config.toml
n_kv_head = 1
init_std_qkv = 0.0398
grad_clip = 1.0
warmup_steps = 257
decay_shape = "linear"
Each number is 128 + 32 x the weight over its row's rms, rounded and kept within 0 to 255. Layers, rows and columns count from 0. Numbers have three digits each. The size before them is the row's rms in percent of the matrix's.

# up: layer 2 MLP up, 1536x192, rms 0.0598, rows 1408-1476, columns 96-191
# down: layer 2 MLP down (transposed), 1536x192, rms 0.0496, rows 1408-1476, columns 96-191
up1408 095:087125139104105129130110183093109130102121127096159095142164175127142161145095078117128114166076116098091161129127159155097179055126145132082112085150181140141073155159136115072136107151080096191109135085150134169055093248111079135072075200161109169047123099211143144152154084129112129128
down1408 098:169158129119141168171124106161170146109076159158096109142060092158093067169171133109137185139148126087180117140108099078135096164138138154163146142125106145074142105055146178132148124081148161095113074166068147120137177040132138165123168085150113121132123161035096137111100088126133088115
up1409 077:128132127139152135093162124133108104071144148134126145113114129117136123142117129107172125193127077194110088106141143155078110124146142108103118157145134128081112173128101138100111143163139132151151139080096123114122157079085101151143110163117083207124067117144134195117102141171154090090
down1409 091:125144100147161145114110139120117103008175163122122138114146099142143114146110162101134059149112112157152127107118142203092133126144164101137161136161147141086122185152113155074080140159125127176154112097098170120063158086100114161109091140114073163144128051135143168102158086141205082105
up1410 097:125171120177156168118115110108150104104163165090118164143122157107096109123139120080144099158144129111099172146103124109073153117119120106166160117114139102183149140129102191122111202102096141113138084144143074156169159130130174126110023096137096169145112095093134151101129080182206116124
down1410 104:121118162072076134159096161145109111121099114162135138107135101133135141193085123193087129116122111115189149092156083134170116213143116144162089088086152130149132192127100160128152096179147119127143170117112161134071159106172137147115129128147102113093102163142155084120088112082069128083
up1411 093:171088132122113136122131105109138118105118152167154142153098086065123173149150115113145134123154103085126089124136212146140096115160133160185141092159133098135103159068067133064114145154129117104085077169121202106191144138118100153108080113080103135171141120082101192118156132105122115093
down1411 091:060114159125129114089131127163120180066101085040071073153112148111074124158122103093092139081138123149148119144151096154097168135159130128125125195116085164124173070139131103117117113116085151135119135149147139160083164128191140135141150127215122109137166146170130086130091075168118136184
up1412 103:126108095177148136178125121106172138062156163133130063133151131117090122136080114126172082144099097152110109068152064129109126124136143050111150172139117157108090119127149127135060127081116199145148209096130209111097131116120125079123137117109112149151169069156135139152127125159137101102
down1412 093:142101074169111118114088155139142082073109158138117134147125129159094197117184138113152182178131159116135202070158127113099104092177116113093172126094103168084092149103159117106101120101077179142127134196127083122082166103173077163177173105103094152134133030135106154148077104156105087160
up1413 099:087174141137189138132081157155129141135124176138116122128175111113134109106202133064136130110117140194143028107121130141153164153110146124163147151133128147134057170125074133141155128168135139105093136076107129096087136105084112163090122138102149092143182161130182136131160103121102092126
down1413 100:132117192092143152103146162057161136083071048125139159099099162151140105174127102133158120146156098168065193147130124117153091117186187108160064175119134142154182090129094134086130128141110133087137147054125189145152102142138114143144127116155129160090123075111113108168135134083167102109
up1414 100:125129121075107116123058095158123133077120180122179113150083116077118141213055146159136132096114162152171104077127155152086161065103132108105079119108104153126140180129061169161161116125151132179143143115087135164123133158124106130111077215162096125136176135194148107128156094086192147123
down1414 095:100151060130112135084128118186156117119107053184148125094170111142155120162098152139160138196148131101116166128176052168140081143156149155182148140124120087059110132141167120098104110137102156107150144162124155182147156142107165082098117115086112131123141123135077167112081096140080116113
up1415 103:075171150112133157066092161133187150105161127109165141117173137113140137147105145151151078126136157110094155136106103131096134103141121144093129121122099176138192095143100137167083145169090116199135125080058098124084125146107166144167095175123125143072105123137119120105157130142199142174
down1415 101:079128170084129123128110166119130121135128097067121077137107070150165096083127090136114116147061103080126179153122089098142129136131152135153131134166128116156087157135139171178111071111141166155163172118166129141044168070156119133139136180148087107144075106089083127120167123115100133091
up1416 087:148137143160105109112062133125077131121115127136132131119173119080093111126148109119135107126142072120081099184097100130133041156142143132123110217134142084079091200152125164164134134155113030144199138074099119190148092117166104129136119111156118112122099139169091142176149144153103108098
down1416 074:169093172089124173099182149135114158103139162121078175094150094205162096157139126152085167153085169156157127085174174122101168098148121129130127073136111190171139120124077074103129128117131190141077090119146128063100134188111107066097132172115173128093133074089143075096120051144166099105
up1417 100:110166148124081149135111200095124112144157130179109144082204073161106088089093157149150130171126145148157094154114128165122139101122149144136137205114181173099150107126087125137115152131107158126123063090112159168058144146080062123132080093110164096123123108121134116118150125144163131153
down1417 089:144086071116132095076100119165147126088148114114167124129086140148119100168094104135109156087116093075192175140144143133156157171108079105155115097149098141141125207067149157143110094162147107091128125114066112125108150120103144105143169088150119134194133124086136139095102078150183081104
up1418 101:095130096145122110155050201091130096133138189133130177120137092133171117142138117148206040170151088126127104117194129140098076131109147065146124146169169086116047145140178174167120122130171117107071093119149076134109161114122126125092105134143133097131100104131132145136133118170109071109
down1418 111:161136097136115170109104205122161156095173154100089136111123104126102114164102135173134070106089070134117153115191138206102096149130112094159095099078122127100148113097177120130109234150077106112107131146143058152145104108135146089106108118167121099182090133089131130150106069120144121104
up1419 114:133181198159153097120106139126152119081146201122139129120183118121090111157193112080158073138099151189097075084160109159094156180117134089141159102153124143046080153091131141086107140219133131152124063157076124114003118137108106112096168122151141174089146109137070140219112123136129124078
down1419 104:109137076165127079122180112149135120110143108121075111153123170120187100144133086137142174126175126120129107126140083122126133021150156148094143123130182129157110133094075156160182148050086132081092160138130174188167097079127131090067105124032099067140131139161106140096118111169162154163
up1420 086:111122128136122155076082134100108104116136134121120113133138152151093094101115142142139161166156146175126092137082179144129128129101157108086177158128152120138109122135094158166123168121157204143085081201109146134105184186145151177135080168128116124150072125095194121150195150150182145099
down1420 095:159116122163155160166151101085096096077189140200145128041092062130140166192111165095144156097140075143153129106137061120125151112145122135144098120163079169086078165146103128055111105126119050138155177108124163110174084106109086082138161107127169141124187132164114135121073120083054109152
up1421 099:176107081120131115120093167087120096096143169097118087091116171128104119142095131125190092132076087164142090170147130174105135149137089085169135196129169126138122176233169111179095127182183144143074181157133117099116103155137134078129084115126133131146092105144160132086113124131136151109
down1421 097:058158125130136111104058156200127176141147091142168118094151114168126144128099135103124099143086175112097129120126107128107124165127134119138138100114122071083158174040110122116136110071111071099115189095127126139152144164142142091091095092126160124125122174097083113176101165138165137125
up1422 098:079115163086126138128154071057103112123125152169103170047114081091199071114163163119104139228180153113164142112087182144090141133154102136120160172158109161121134144113108180127132101106127185122136122089121170095160187125115109175119153111112124149165076134200170106136160089112117118105
down1422 105:196183129157079121082098169131078127148117099114135103127131108107142144177101064129164146086063142073170066110178037056169176138101161132160107133121113175149105123113141087159111151197144120174126150148069122130100069111166159104119143143101131135121129130059103151150117165142120089158
up1423 098:159128136158164113144121095064096132112112151090156103073146130054108200130062134109117140144052164137131159125162137094126041141119128111074175200103102132134109093186117127123131125145085095131097158173126159110056144126090129119144107137100129159116170139162120122109106093107170155113
down1423 095:087169084139091148115142118129142177102125163143083114164094139158141117129167129174115129126129100068125048178121110191098160125170159146118116131136119150184119165114130113135116138106132192156147108091195131146116059125150129149115103133082112173116060130112131128136114120180086122103
up1424 090:139127091162164112153113133131052088139127118081091136122079106119127092160134188115157141145161163146189058073073143149131147077155121076081135120103140123117076157160075153160119159144156086167153146143120162099082115185102146138128197105106114122093125144154169115174082128142128117149
down1424 086:117164132161112163109100123101202154149157133147143136076125151127155163130135145133115167152188142100140175133136086117147118184064123169130110091127126193135151141122150172117126104133109113095121160058188133119169111061148099156076062117156086129153085160120130101068144119102140107109
up1425 095:114111072074130115176141149099126104132110106138149124088086097111115095134117128092161160095182153095159155042109157138114161132196172163122070140139188168093109205143145144088062139082098142110106108108098156083168139212133175135060132093159124166077106141122131127149156110134113059134
down1425 086:174114175167109098120091116157093100118189157087129169111145107151130180098123103110109100212094152138142093202156081128080116150131137106166123147122089128146118097117103141138190116120151151121177134134111128128142132091160115092216139157084170101133173150184073150057115086124096168138
up1426 086:081126137150155126131165169108135147134125136125109151140098124098150087087142120105120116226153099147089105093164096116120121137126134069135178211179160106113116109075190153131088117189134181160113122108150121114146088135156037126098148116137131124156112119153089094139203139143095098098
down1426 095:159092141119111161160111138145077122082156102124193137083153119151134161171149114134184158073092133159165101119089123153104194127142097172114115086110119177148085152195108135075150125084146112149166091132101142120137172125084192142135101157134123084150129100125151166152108124066138145167
up1427 114:073159088153151131113117147092125143113136152161123141107185074112180091190073117109153076164163134133180107128111137103151159099183175167088144126148095132126085114150112166103077165152123160149181122177156133087156158135049144186117162127077113139130170150134167132125053113104176104133
down1427 106:099160077083143099138127124143154110081189165167150126127126115082131114102129104102100116102154120111134160108172078151104129100097118090168147081154174163147088185100156099131128128103105106136127138105137128184150115049147175126132099144155112102070066105157159135130197094096096146088
up1428 103:084145130122174155157152097100081125127145208111083157094102116123147101160108129152174106162135163214162100120130128113077156139117167130147111128146126129105127147136050144142121129169101121191163120106096154125117166125125126094061087207165091099175085106185094184154144096140164094110
down1428 127:094138142051131157174152106102111106076114177078159140062105140166142053180143111164091130096150092162151115137169083144084163130152148131151061122159148143136122123195051167149138097152112165195181125160132140114085128103145151104066089137143069119198107111139115131125120157124140119091
up1429 101:120182107177150114132108126144122077086106137102136106151145076161127114068101186093157071136110109144150177134156151146135088086133138101139149101158191108086081106174107121095077145185155145137154091094149097116103099159119142206085140124189093153145115133106125172168103112166121091120
down1429 100:078157164098133130083128100146103153200111057161126106147129181123142136128107035201130084159098107139121160147144138147101079150110160129156097147132120057148179139162071129154110155148187097090147121144171077157117127076088144100143133146160108105145160171147128137096095135162161147170
up1430 110:143111073124108109093120117033122125088152175123107129137083142129171115177100094127150092108085122170166082118143076175102159131177156101094121109154112132166118139111142166053071165105115183116144100086102154163157124177144128149141089195135129135150093117109116153119132104142127126107
down1430 102:107090134070157152094175154151178139099174143151143133106155115123126116170118131096132106165161092134171181134049124174089097097119114115117173139158127099140179077147195123110179133103084146121140116113151164173119155077137122135116172157142184096132093092141174045102173124098105121152
up1431 099:127158128103139104141136112116107058080149134137145134075110093121129157124105152059144085130178056122126133064110130106137122097174170117174077142173143089179068167171132143145123146191152142072149101138139160076148183145143103134121123151131092126165090135134121128110172118216094119098
down1431 100:165089115117191101105146142133151070078141115100197117158198050104116134092134156116090148152139126100174145150140156118124094146135174102144125176090168117121136159150147173128113137128166204088087094178109114134081148101113082157182111105121135111109149133150168189185089035159127079115
up1432 097:140092126145149084150107168139166128101184157114155144117093068121156121154147162103122091154100099101134072157149098130111144166146136106144156130105177188176143118096103112077096102148185123113142058068124135069098111159092141189075157156137110153132155137183131159133091104148115089180
down1432 088:074149112112088186084152150110099125149100112149146124120172195106072122086173121150138063077138094125148102111103207126065164122109150122119107120125117092086154127185113120133135115111044115130157165154113114178132164124174130137155117107167143159043097223098095111144131092176154135151
up1433 063:113178118209097154072106110129115088064195186118121136144160102126137137139135153090154128115151105175131130146123169211098104148169205094126140176138135144098128184168098190119127124121142137185148125130059155115085181098090095182147084146103070163116106105160124181112130116140199080094
down1433 092:124148110161143161102101120116111103000170169111114146112155098116157103157100155119123085133123108154136125109122147203101119142167165090148157142157135166095113165166091185099096143151131135188145104095085168113094171103094107176128089153106073173130129059152142173129163097130215095102
up1434 095:126141173135142101187126141117134107111161114136140166073119054161195120124158164138123150091134071128113157111171121133111130181093155081064112169094134153140151167175157171117151139155126151156142141193107169139168153140043153187124170091110145112141110147112160140107154047126216090130
down1434 086:134118108120102119134103078145148158107120128175180125153135176187090152075088149158101148134107123102181112117145122125101082115134115144151102100181103093171138088063135123178106119155097049061072153093138140105157127122191118083118111147178136083156100113130131143155103142162126178117
up1435 114:163133168165149164134158099107079140085184097150111134094109088169192111117106152135184145099135115159110129074121164152102144114170088113191112158145154123142147141187097186116103094136184105196140069122086176126121114176161072204042128106142140081153098129137183112164143133142109133088
down1435 114:090128087154139165103142185134111125066089116122126100070201132102111172117103138185135099150106143115178097100100155129142109160100150183121073107124126132092097070167141113119190131110148069134147104115116128112130125134128165117149153141108097171130175089161183158211172089023163155100
up1436 107:122178122114182121141087142108145085102123170123058127139137095149125127153152122074141185134125167167084146080089135135092118102150129074159160164126218151154129146180113191125080148139117126147174101135153110141154170142104113143076130147104106130120103122086139189110133085167141109108
down1436 109:107136155098166147179163116149147073036162140139087138082086088133115070123067076150176151125139107118091138123165066167106108107147141142106149149164172098159162173118112164160128168103076122116125095075117125179157126102133171160151183158118078213148135132080116138128133132124107143079
up1437 082:149109096157146133114119103098219113090104112151140086126153128145157135111143121171127130085214107154157120164161186174155112164095095130112146142137180146168151135125100138142161183103133143166112079088146116115211100122102146122098144179141090127117079139116127151138139117179166105057
down1437 085:110154118030169144151118164127112140158181181109124159102091117148162130135115125129170129155036110078158123115124137135148134077197132142161098158104099174121105084148171158125102063140175134120133175156107140135080118129128171109168141112069167111106162114154131111138091106096090074195
up1438 085:174167108141142154196105144127151119118092143122129124154150170140131207212133137102109100129128126107123154118099119142132141205076133110128144111182172141115070101129176163162184172168124120179162101096115140092165118128084125172126142163111151094120145154074163128192115101113163135066
down1438 088:093104134116118125048159134105159120180126098076133095150126097133154057089149163118156184107128120125128106147138146139149133104145156135088134164119101193161147202113078138120119092097147171087117115141113165172071148162136141103163171131134093159147111104165092116121107150133106061123
up1439 106:077129082113145126119058159126142145116131192161161135119190101139204142105134175105145077124142169115165056100114169146148145101126118127136098190105183173161095125159151107097088071179156158136094099120130126139124131088130111080140141131127092104091144129193175112117120142136124106102
down1439 105:141135158165158111149186109131133155255047107113128137087117144111130152140094127154084127164104109138137165115135119137139138136090090115151089176134106154113186152115094122087160187081092167106200108130131173077119124135138126145146098155143048183136145255098064107127135091124110170160
up1440 097:138095054149139137136138114078185126129090104069068138154085107112129090154115143153128088216129132106133112096187086121068133114149137160141183167074143180119127084173099136150108155103060141153164166116154209171104203139076166186127083148098131134114113141157142136094119120161158096105
down1440 101:147149140129194124118089138102096110167142148132106132108228179162109134104144135147124085093088093136201155160056178088155113135094151143145113085135139084093141153113160103095094154120126181145099114184088110119100059067095152118095190125065085192118118089097120155099142108077129070126
up1441 117:127157133175174168145122181094128097117160134185082125086103130093153165105133140162179093121138156164135149090164128129128185148108127093108087128200146166109092177144137111103096128175159147149119047128140158089100113167139033166138149147100108148108112144099090154101100086136095102134
down1441 106:127126161101048127166108105148142140116111129143110147123117183111171115075106180174177141145125067129154106156098114111085116185133085177122100174141121101105095120118104113112145110109137053143072122093063148129057112149136131064155148112125137164129140092116176143165125143134179148144
up1442 089:106092180107185179100169137108113123137128119067118114144079123136102203172125105122125157112138106134110092110107114162129103137146162100126077101135169106104097146152156159139107111191110103162093147124112166146117081192148106105160154099122132059166179127165207107065172124148114162117
down1442 096:102189112127103138134126088133113172088095148161136165093151116125122139118151097150161097110167112111141156201071135094133163146133078121150161154122125171117122114122131099083187170098150147114114144133124093065182129065097117131088151129156143196115071091108151186159155157144149044149
up1443 088:070119117139112130147063077080099154068159123134160127080087074094129156119111079110129124087139145198108115146162090094120204165078106046144159141117141107098149153108104099153116191140139204128075150130173138090141121087134125100120091148142154141186153080118110187135147144154165104120
down1443 096:157142145089174167135151170119133114165147154109087154144156158149129118114139189162125106125125081095098171148102145166145066085191170193141110120134162121186118118163119119103113064135147101114134134205112100102104184200118083165117144114114097113064116119174156062128100117172164101148
up1444 083:171114168155141091108141126112161136107088146143119134146123131106090112119124098086112086152174097132095117133139135105147092128126041101211166131154126123226147118181107119114105125131111149138093115135115114133147130127112128084116104109118138117153081133090146124132199108171165128062
down1444 091:104138112120119169186103111119100073066176128135158125079118131133180183176124125155114159123072167178187127119111139189062206103097162133081103146055092157090105138133124195142131161133121122135176128093122175136129135094116158172174136158145091113125152060131121143133092126105102124176
up1445 090:117076173175128108164146073135106119122134126097108060134105124128156156200111159122128103116152135146126027079139094125110113133106152134095125182183152142151112121167141185079142161161143157171092122063113130137078135112138057115171092118154153115135086147151124111045147122159117148110
down1445 084:186100134152070173104112128089181098157191173123141152122080097182150168115120043113063127113185155119122129163076079081096131152072115060131142101145100099091123127185087150150187146121129069173161161173128092138183153141107110097169121159087138126140139107114090115070142097063138131157
up1446 103:148115080109062093096128094089132161113186131067094156154115134155114114089115104159086077135118111126148120153135129113086161133185161144158139119084179168126107130094105157106079101141098118178145172111149131135180135172112117143119062142082126159082052162131127109135121093223127101120
down1446 102:161160159139186131182188144119177103161112143065147115119176154118136082086125127113162110148121204224137092158086112166152145081092131089133176155161101096087148154120079073119187144117055144090099095139132107105073113138124153070086136156120104135115143150087140087119125169078050114162
up1447 077:129127182135150126102150133053121101097138151147130139142117119124179165112117166149149086136169138170121164124146137209080152126140143072150116144155153165114119139141104176056101137184131184162154120147066171128094170115101044155117088132112102145092081083163125171143191133166151110121
down1447 094:121140118156164158089114117078109110001156148122123147133132113136162104143106128115139088131120108132116151115119127215076133136146155100161130147159139181111094178152117184058100133194113158181155138111074160139064121108127102176113089164105076139134116075140132190127177087159193086107
up1448 092:072152166127158156126104141091112118124155155120085140159126119135149107146116139173148080135098096146153131143029092105086096154133144129180158115098165108151115097135154176121093135135102175141164133157097143110153158106179117191142050155123045117115149127139088151100142125196107081192
down1448 085:082180115143076118164115113111193102125075150173148135129155104083108108120105147118131183038169193177138114095142177140132172122162077133131089143150123172108184176124104175179164095116083085126125130162129215118040128178122121140082086096124165108129089125128197108132152127108111144112
up1449 096:138146083109111191149122121079113150142142121126098147133075174117130098130143127129110111120164089097134109145118129135161076085198134133159129204131164127110121099138121121116062181141149131169125112138124136095157111170113145135080099141119077153162102153104178151161142119145146108127
down1449 097:130101135137194142184103132071166156090208173144143121132170113137109107117090095066131119139172114164162159162144127096132142132094125140099151088106094108081123101176124162100162142084114119094132105114106090183155099099123141110164115117202122099129195255108135134064098145147104183087
up1450 096:077082077178096081122161122108127076137140128108170101201156121135132080150128118105128059206166155110084145124097087148132123167136136084188125113131145110079121144146167126180121169184131161111102043127119125151105115095180171144122127093127106116144146159132154128152157087154139119076
down1450 101:151145162097114149208101114121127135082071137096130150107078163112130113120176145122112156087132129083139119109215168178105119149175133180086083145095152166180127068137133132126140099094127053138132152171146071093091155142135053077118126122158177133123137063132112164148088153087151079111
up1451 094:128110121178091162116142154136107096112206175161091093143077123121167132133113139145158111158109127156086079083086192157089118092150114098127124151104175108081106154109101164113109133116156174156118086175136177076148133102148175117075111111164119198192103073123162172119156162157139054117
down1451 094:157186132150106144168133181113149132129112140154175149118085075146128123125135155142124079161162165100135146086160069127132098156164194163064105150174042109064133104124131121188087193084074120053154154082108137122152115100103126130100073152108059163156166139147148127169076101105183174071
up1452 100:140135120139140113128106147116156094131181152139122155086091094147126150153127140147193085196089113119083053153114119166139145139106119088125132110103210113083146156155132133143079123195123185124138102132107142148073093128051074119153133104130129143123129082070110134118150119163094103136
down1452 085:118118093125136071120125095124148107149097145134102060141138125091189147116047102170179149153110133119177174119096061136146112183106166144131165119123118162151104113115174170140153091081146110082096117095149076171111102126162072160122093107194111114128152112154153145114146132148178124093
up1453 111:096138122101162158035103155112155122108125164108137198136160130121161119129110132121181123130129091125129141043092130163138091041136156110149105114129149148194114110163142154101151126130177168194150094060137155135109134149079077119107132157127147184102102120174153141084081084192165142150
down1453 109:145168159145104128160088120132143119110126141077100215102113095141176131119109119123096142117092104168113142140124119201138095129121159183162084140117043100111112135120104109145136085104126117180166134132070061142070152097150093091104150079092170093094099115222119092148159129217138095159
up1454 093:128160119122104124107140115078072107157153174113117130141134129142067104111153125140160089180150111125092117067126073112085084148153123076148148170124176081183131119168158120161109150188141125139185166143109151138121095213139154106103139116151144062153126111210094143123171143173162144132
down1454 092:200126106121107141072145136116099123096093125149069149133083132106140100133160153156087140107126098109136149110135136148113127122124102144075073146149060180090119176110125054093153144094114110181100110150169105180143161123089107169120151150136084144109115063147145141116056149112099152144
up1455 107:031166174111185156086087123144121095118143140124155145156122108121104169161143186079171135176121112160105101170089164123146075131158156039139170155155131147113128158160116113077098151130150134140180109140133179116136069110074039145173121136155100104178132089153158206135162123163090078133
down1455 097:149144135114156120115161125118133139138125073066095170036181101150097163170106103105064136144140115157162145126075075117183171146178133160113077127110131130112128120095160149061107118116109118104123096067176114079099144151147150108097098109152122174167101145113214147113155133098163162191
up1456 112:146187082198141118076065141129143082103191203137157169025117135194150122111174124148144058166119106183126100086109154167075139126113159097114122127088128133116117115139124160069087039180085167131102129124104159118096148126068120092119090114124134129133101074075159164076127109168167151123
down1456 110:143114152162106150090110131155119139029109154148174143119107066126123131115085142094140092092098097161104154110102115097151087203092146170184093123167118080135164093162078092109184122169151135082094139099112169122109087185207166098198141132161092143166116141162137144089119122146107105142
up1457 093:132140120111142168134134116064158103108072141135093081143227137059125145180106161130105140139113135183181157101126131171151117124143113174168094180100147116093102172245111160112116055167122127123161078106129141146103102167105077083202104148095108166093117150151142127098174127118182124164
down1457 095:121086147136148055084085119160092141121170098117197146174068111147187201109149111109098084083130078107131107151097127161114117102145175078098120107190145145115128099083144078162110153115101156135167152126067108094142146134157164196094168139140160106164150084128113132175060153186103117072
up1458 088:122193155123116126121091161126179113124109179099117082125162106082073139075130160049180183143158134156158057118069175157110102115118110162093200140098134130138180153157137135124100123117118176138130118142111142073146136116140118109058146114156103166134079104122150096134142144123158113074
down1458 086:204079125189154159119128081125112146162149082147166215127088114147190102164131133175089091071059113129139142111127099166153172134155143128160088123163116119082080088115130100114135135110164119161157085111149111158082168161123103141127091141126143113090168142152104141108076104171101096181
up1459 090:129115139170149123157118123127136114115127116117114129112214154166131103164165096126109140058089103187166110147167152111112099123139117140106176137133154140178177186102122115115144174154099160238081169117141151110162154086098139158143127122105064123106076119120125159112102144135143130103
down1459 084:137148172093151154124116106087157132121114112107124132193091062127111208138110158075120157168128148135120161119121114146125090123113154078149130128108074112106109113179114159148138049103150130074138101178145099128118092175143086171151115133137165101160158107169089083092099129209143129191
up1460 086:134132070120090121139131124121147192098167083133102131117119113110142164089143104071154122140107128211099133125130106075083157153121128137144183098177103085120134140175126154131152175096102125183080095112113171142180139108090111156100131085087104147139112071164148176116164141140150080131
down1460 100:114152167115177081109083152150111108168108185112162122144095198145111120173131158146159132107155122068137092116146152182177095137187130133111089113081112145165154111110127100128088095162140097065149136108140142138102103132124125151104121162160111152106135162101135068145103090109138157127
up1461 109:128154115172123136100099128140110109086108121179075146162179140129144154139103134100131083109127122127147101089167109162133129199133115084147113137118119131114133186146119136070142166120136140165153130130088090105074107206140095192101111109141127132111151097136093121081124100124133117104
down1461 101:110108122111106104044174122155109095128132148111099131132100140119173155152176088127187116136082143107115079149149099103104146089126173098107098144108153118148129117161117114088113182116154115072100119177132114121121097120170117108154080160137134179074155124171094141099157147118080118142
up1462 092:110155155115156175143115117127170112128149148169164183087094092068167124181061100118214086190137139137088191096122129114101129140134108127110139119150103119155151177171095181125101187121119167204126161142141166159096162123053143118071135154135125158098163137144066159151117131106127139128
down1462 081:163121144164115099155117144135135133131159105138161126110141131130154094082176174111083161121154149133150126149103159173138171007163198209140040102137189102146161138156124113120128079159109124128118095134105147117089160116191143040126159124158106160161119092110149130110109114093118067119
up1463 096:194121088135119222101190150139139096133170125135136095139097142085184138123164165170096103109093172172112208099116095106116111104177152123152102139108112132143160163098156196103126061154111106153105098147124194124135162109090133091151082135113135114104092121141151116150185100110168089160
down1463 092:098148181152163094149071123088132097110123156128121121126148108152122075106121115116078187133141073119152120139169136095102139213114112068117094084169155142148106110156080132167115122128173202134150195100143060116141180064168188154159170180137172135154111117138116098113066130122185166132
up1464 113:084120092128120136103122130139132098101104138102094148088130107110161114113076156064105090205120100107119087115190173160122115139156164115164146121126134144068068216161068158138100149168159118161163080080143130085128181170131140196107095159122144116163115127181171107123124087176157122138
down1464 120:068109068109076105132128128145149165097099159167133118090111060102114050053110126094109123158111130106100131122156190129132187098175190124117131134141105154049133118139117127108127120150202104146124063143135108129101129147132174141210155126121132133154104127142158106130112114153113158111
up1465 117:118134106151164148121125082116129085114145161124052136102145074094146142154129161108162128150142153134119184119071155156120092119136164119162148172127184130162146131087093142157097117111183186149102067106144121139123097144149132170120118119126120154152096118081130180076134046165119138082
down1465 123:173130131125114113106153125122122123086145103112152117108126153077129135138120131136137086165135123132176095115113184138150117126180151142096145111183179082192146052119127153099100111066140151152085153130165134139156149152142123132163160027151096175138115085136090200061152083144117129124
up1466 115:112110105167153130132069190080164109112166171113107185127141167157182159120175123120165080141124147170176115085132118135108196090097147082112132147124135113122112157137143168093073118132173158208084154097139165101089123107061079169114146143105071099059138094117107166079074147166123087107
down1466 104:131148131147109210106153131153081093076151151151179155162109110118161142154144152163156095102150191131123123134115124160098122154118113138097093108083112133138157114074130088132065138127106167175104115101114175180115082088139188138133123092084099145084173042148142132153150119125098061177
up1467 096:121100112125129159110142153114103145111147164100169112090119161114141127111106126133142153231155057119094105091164088102120111089162116089132192126121117115162073120147143132081132125154114123143151138155098198101123127141104112149122115161131152148145107121166128153127098075161130134119
down1467 093:130141153168160141118135126142094151117140097101111148172136101167112145171150142069112099091109191130136175154103171150114089201127105141143070190152133141139180045155126150213125097105155179099066094093100076191157134100169140137162125107113099156090173066071142148101157164119105077049
up1468 114:107122080153161148152107166115075087104155169144091166133159099083117147136141160086185113211153125116160112126159141159110074123150140157082158122111110124101159168176118158161067158132124147182171096110125157120117107164129123140161117144111058140125128098185130185099109128163153107180
down1468 114:125126145132164173169067166129071164155150106185065121085127103113144153100157164168160148204134080079158068062139167117139106123170126178064061142059153106184177133168090133200072114118078126157149089168178142149129111122053136109153106166101097140143148146128133183142106113110158111108
up1469 113:198135141160146133164151151093150100127152158112144101129157159152170097160131107121141057158150124102146125102124099122125151089113161121186099144141116129154106145177070140105026115223110122131123168087079140189164159193101077159114099122107142101125097099173164128119113082168194111080
down1469 106:122120145205127111135088083137165066117144152183072070169077152152115060175079143144183190173123163093150083113110133158101109121118112139103137138101097118160163136107143155110145104096111044182122132139135169144103160151132112081105149129131124124101185086105127133118139176184151099130
up1470 085:124120059152182176156111120146090120116124143046101092114137173129113170164145081136140139154144110090098154116076055127113151089133150107140112191144106182136081123131117123113118105135150157100093170143127065065062157114093143114197127077143112107169116120093120123121233115134157088153
down1470 100:144137139118102093130135112112162150091128112128148174135108062125141102087136148163134117152109165125190100110182170153138096171116120158128138095109155141126215105130095157093159124132118106205145078149104150153162091136158105160074103197079174106117160092176088163125049144096071151076
up1471 110:130066149191161169090112134062169059101231158169158124094125147091140107183094123190194071115107105158121166125126143136115132127157155168137065133160154121106167129143104126118065202114123155135148087200132191104114176139147106099100139137131110113080132107117137161088101125126118053107
down1471 094:056149173159096155232109121107129074084100111132110103085130142158163155113113117106181118138120187167166117166173148189125170187096088078099142115123134036119068135137146106125138082148126115186138161116118175142125140050091109129139111112175154142158087111156130097122196100112138140139
up1472 109:087111104110136109115144105101166116122164168101107177136124080126157167163120071105116132110155117166088081136093148183106117092165155106114130137142146131136053096188065132151128121179104122103114084111147126185059093161130130175183137166134096120166119123125144148094165113149177121071
down1472 107:175074106164161102164117073177152126064123134145158162142162149172142129130128169160162051121101248106142149186163144193130151130088062114132144123149155146139118119118094112145144092118110087130154093122087084165109128179091083147148159105152086124091099114126094139143188092131144112130
up1473 090:134115099146153065111138149129085161104114176135163108078149142106146186152122099154116102113149039119145140121164164111033129199144142095121155179118170153123151140080105111121063111191148157111148133091135125141151135104017149062147141156157106121111105137137055115155180139166159185168
down1473 074:116189085119139124114139119127166118089137064067111185168197070106122159124135160149080133145124224137083077136162159142158134060067126150126146136134128143105121162169128093121131149059097104120086126096145126174132151116203116177073083118123172146089139140126153146133109146107124148096
up1474 098:114149104117199098119111190141121140102104191117083190179133153106149126166104094136112125175131106071084184122107215134116090182123095115155160185152223143109086114157117191146079128152148151091129123134134120063154132172143088101109141120117139097149084106096072128201203122141163126145
down1474 107:099126169131077109130124142166137173245136183132069139150106179161110117168076158103078126111089175157129113081124131120102134104162171141131148101127166167152056123033096130122113149146160146174174142165115129142127146152131165128101156146135205133147111207120134081148118179167129143078
up1475 090:091081108183165137098128161102116124132128146164117140140107122070157090140128156167100101136178151149122084143114117136125164189091100167108109103159092149085156127179061122118134120137147138117144129081090120119179092120137124140185173201086109148132092155194102139111196156133128114071
down1475 091:171169132088136162119138108113166172157094113094125107113130139112183173118174071093083121104147061094110137139117154143123156160189106106215088164134147113131123119056170136100147114175127105168150130196116148135098203121145138135053132116142162118099154094120159108099120092133110169062
up1476 094:138121099184144127091152095102084106120151151145081089144156120141149173167111137176105152152085129144154132149123119133115086100172166161175053087089159119108125148141106165143076191109157110175129090183136173117144123174113053123063157146141127151164105119129130184126159141059171073118
down1476 095:135102071102179148139159120093177116197145180155148131162137131160107096120163092120197158078178145165105122069211110139132141133144104158108166167029065141115173143099090154089124135116076146106150172092087092092087076080159104132185151132076107140091090147142176126104079112185095107099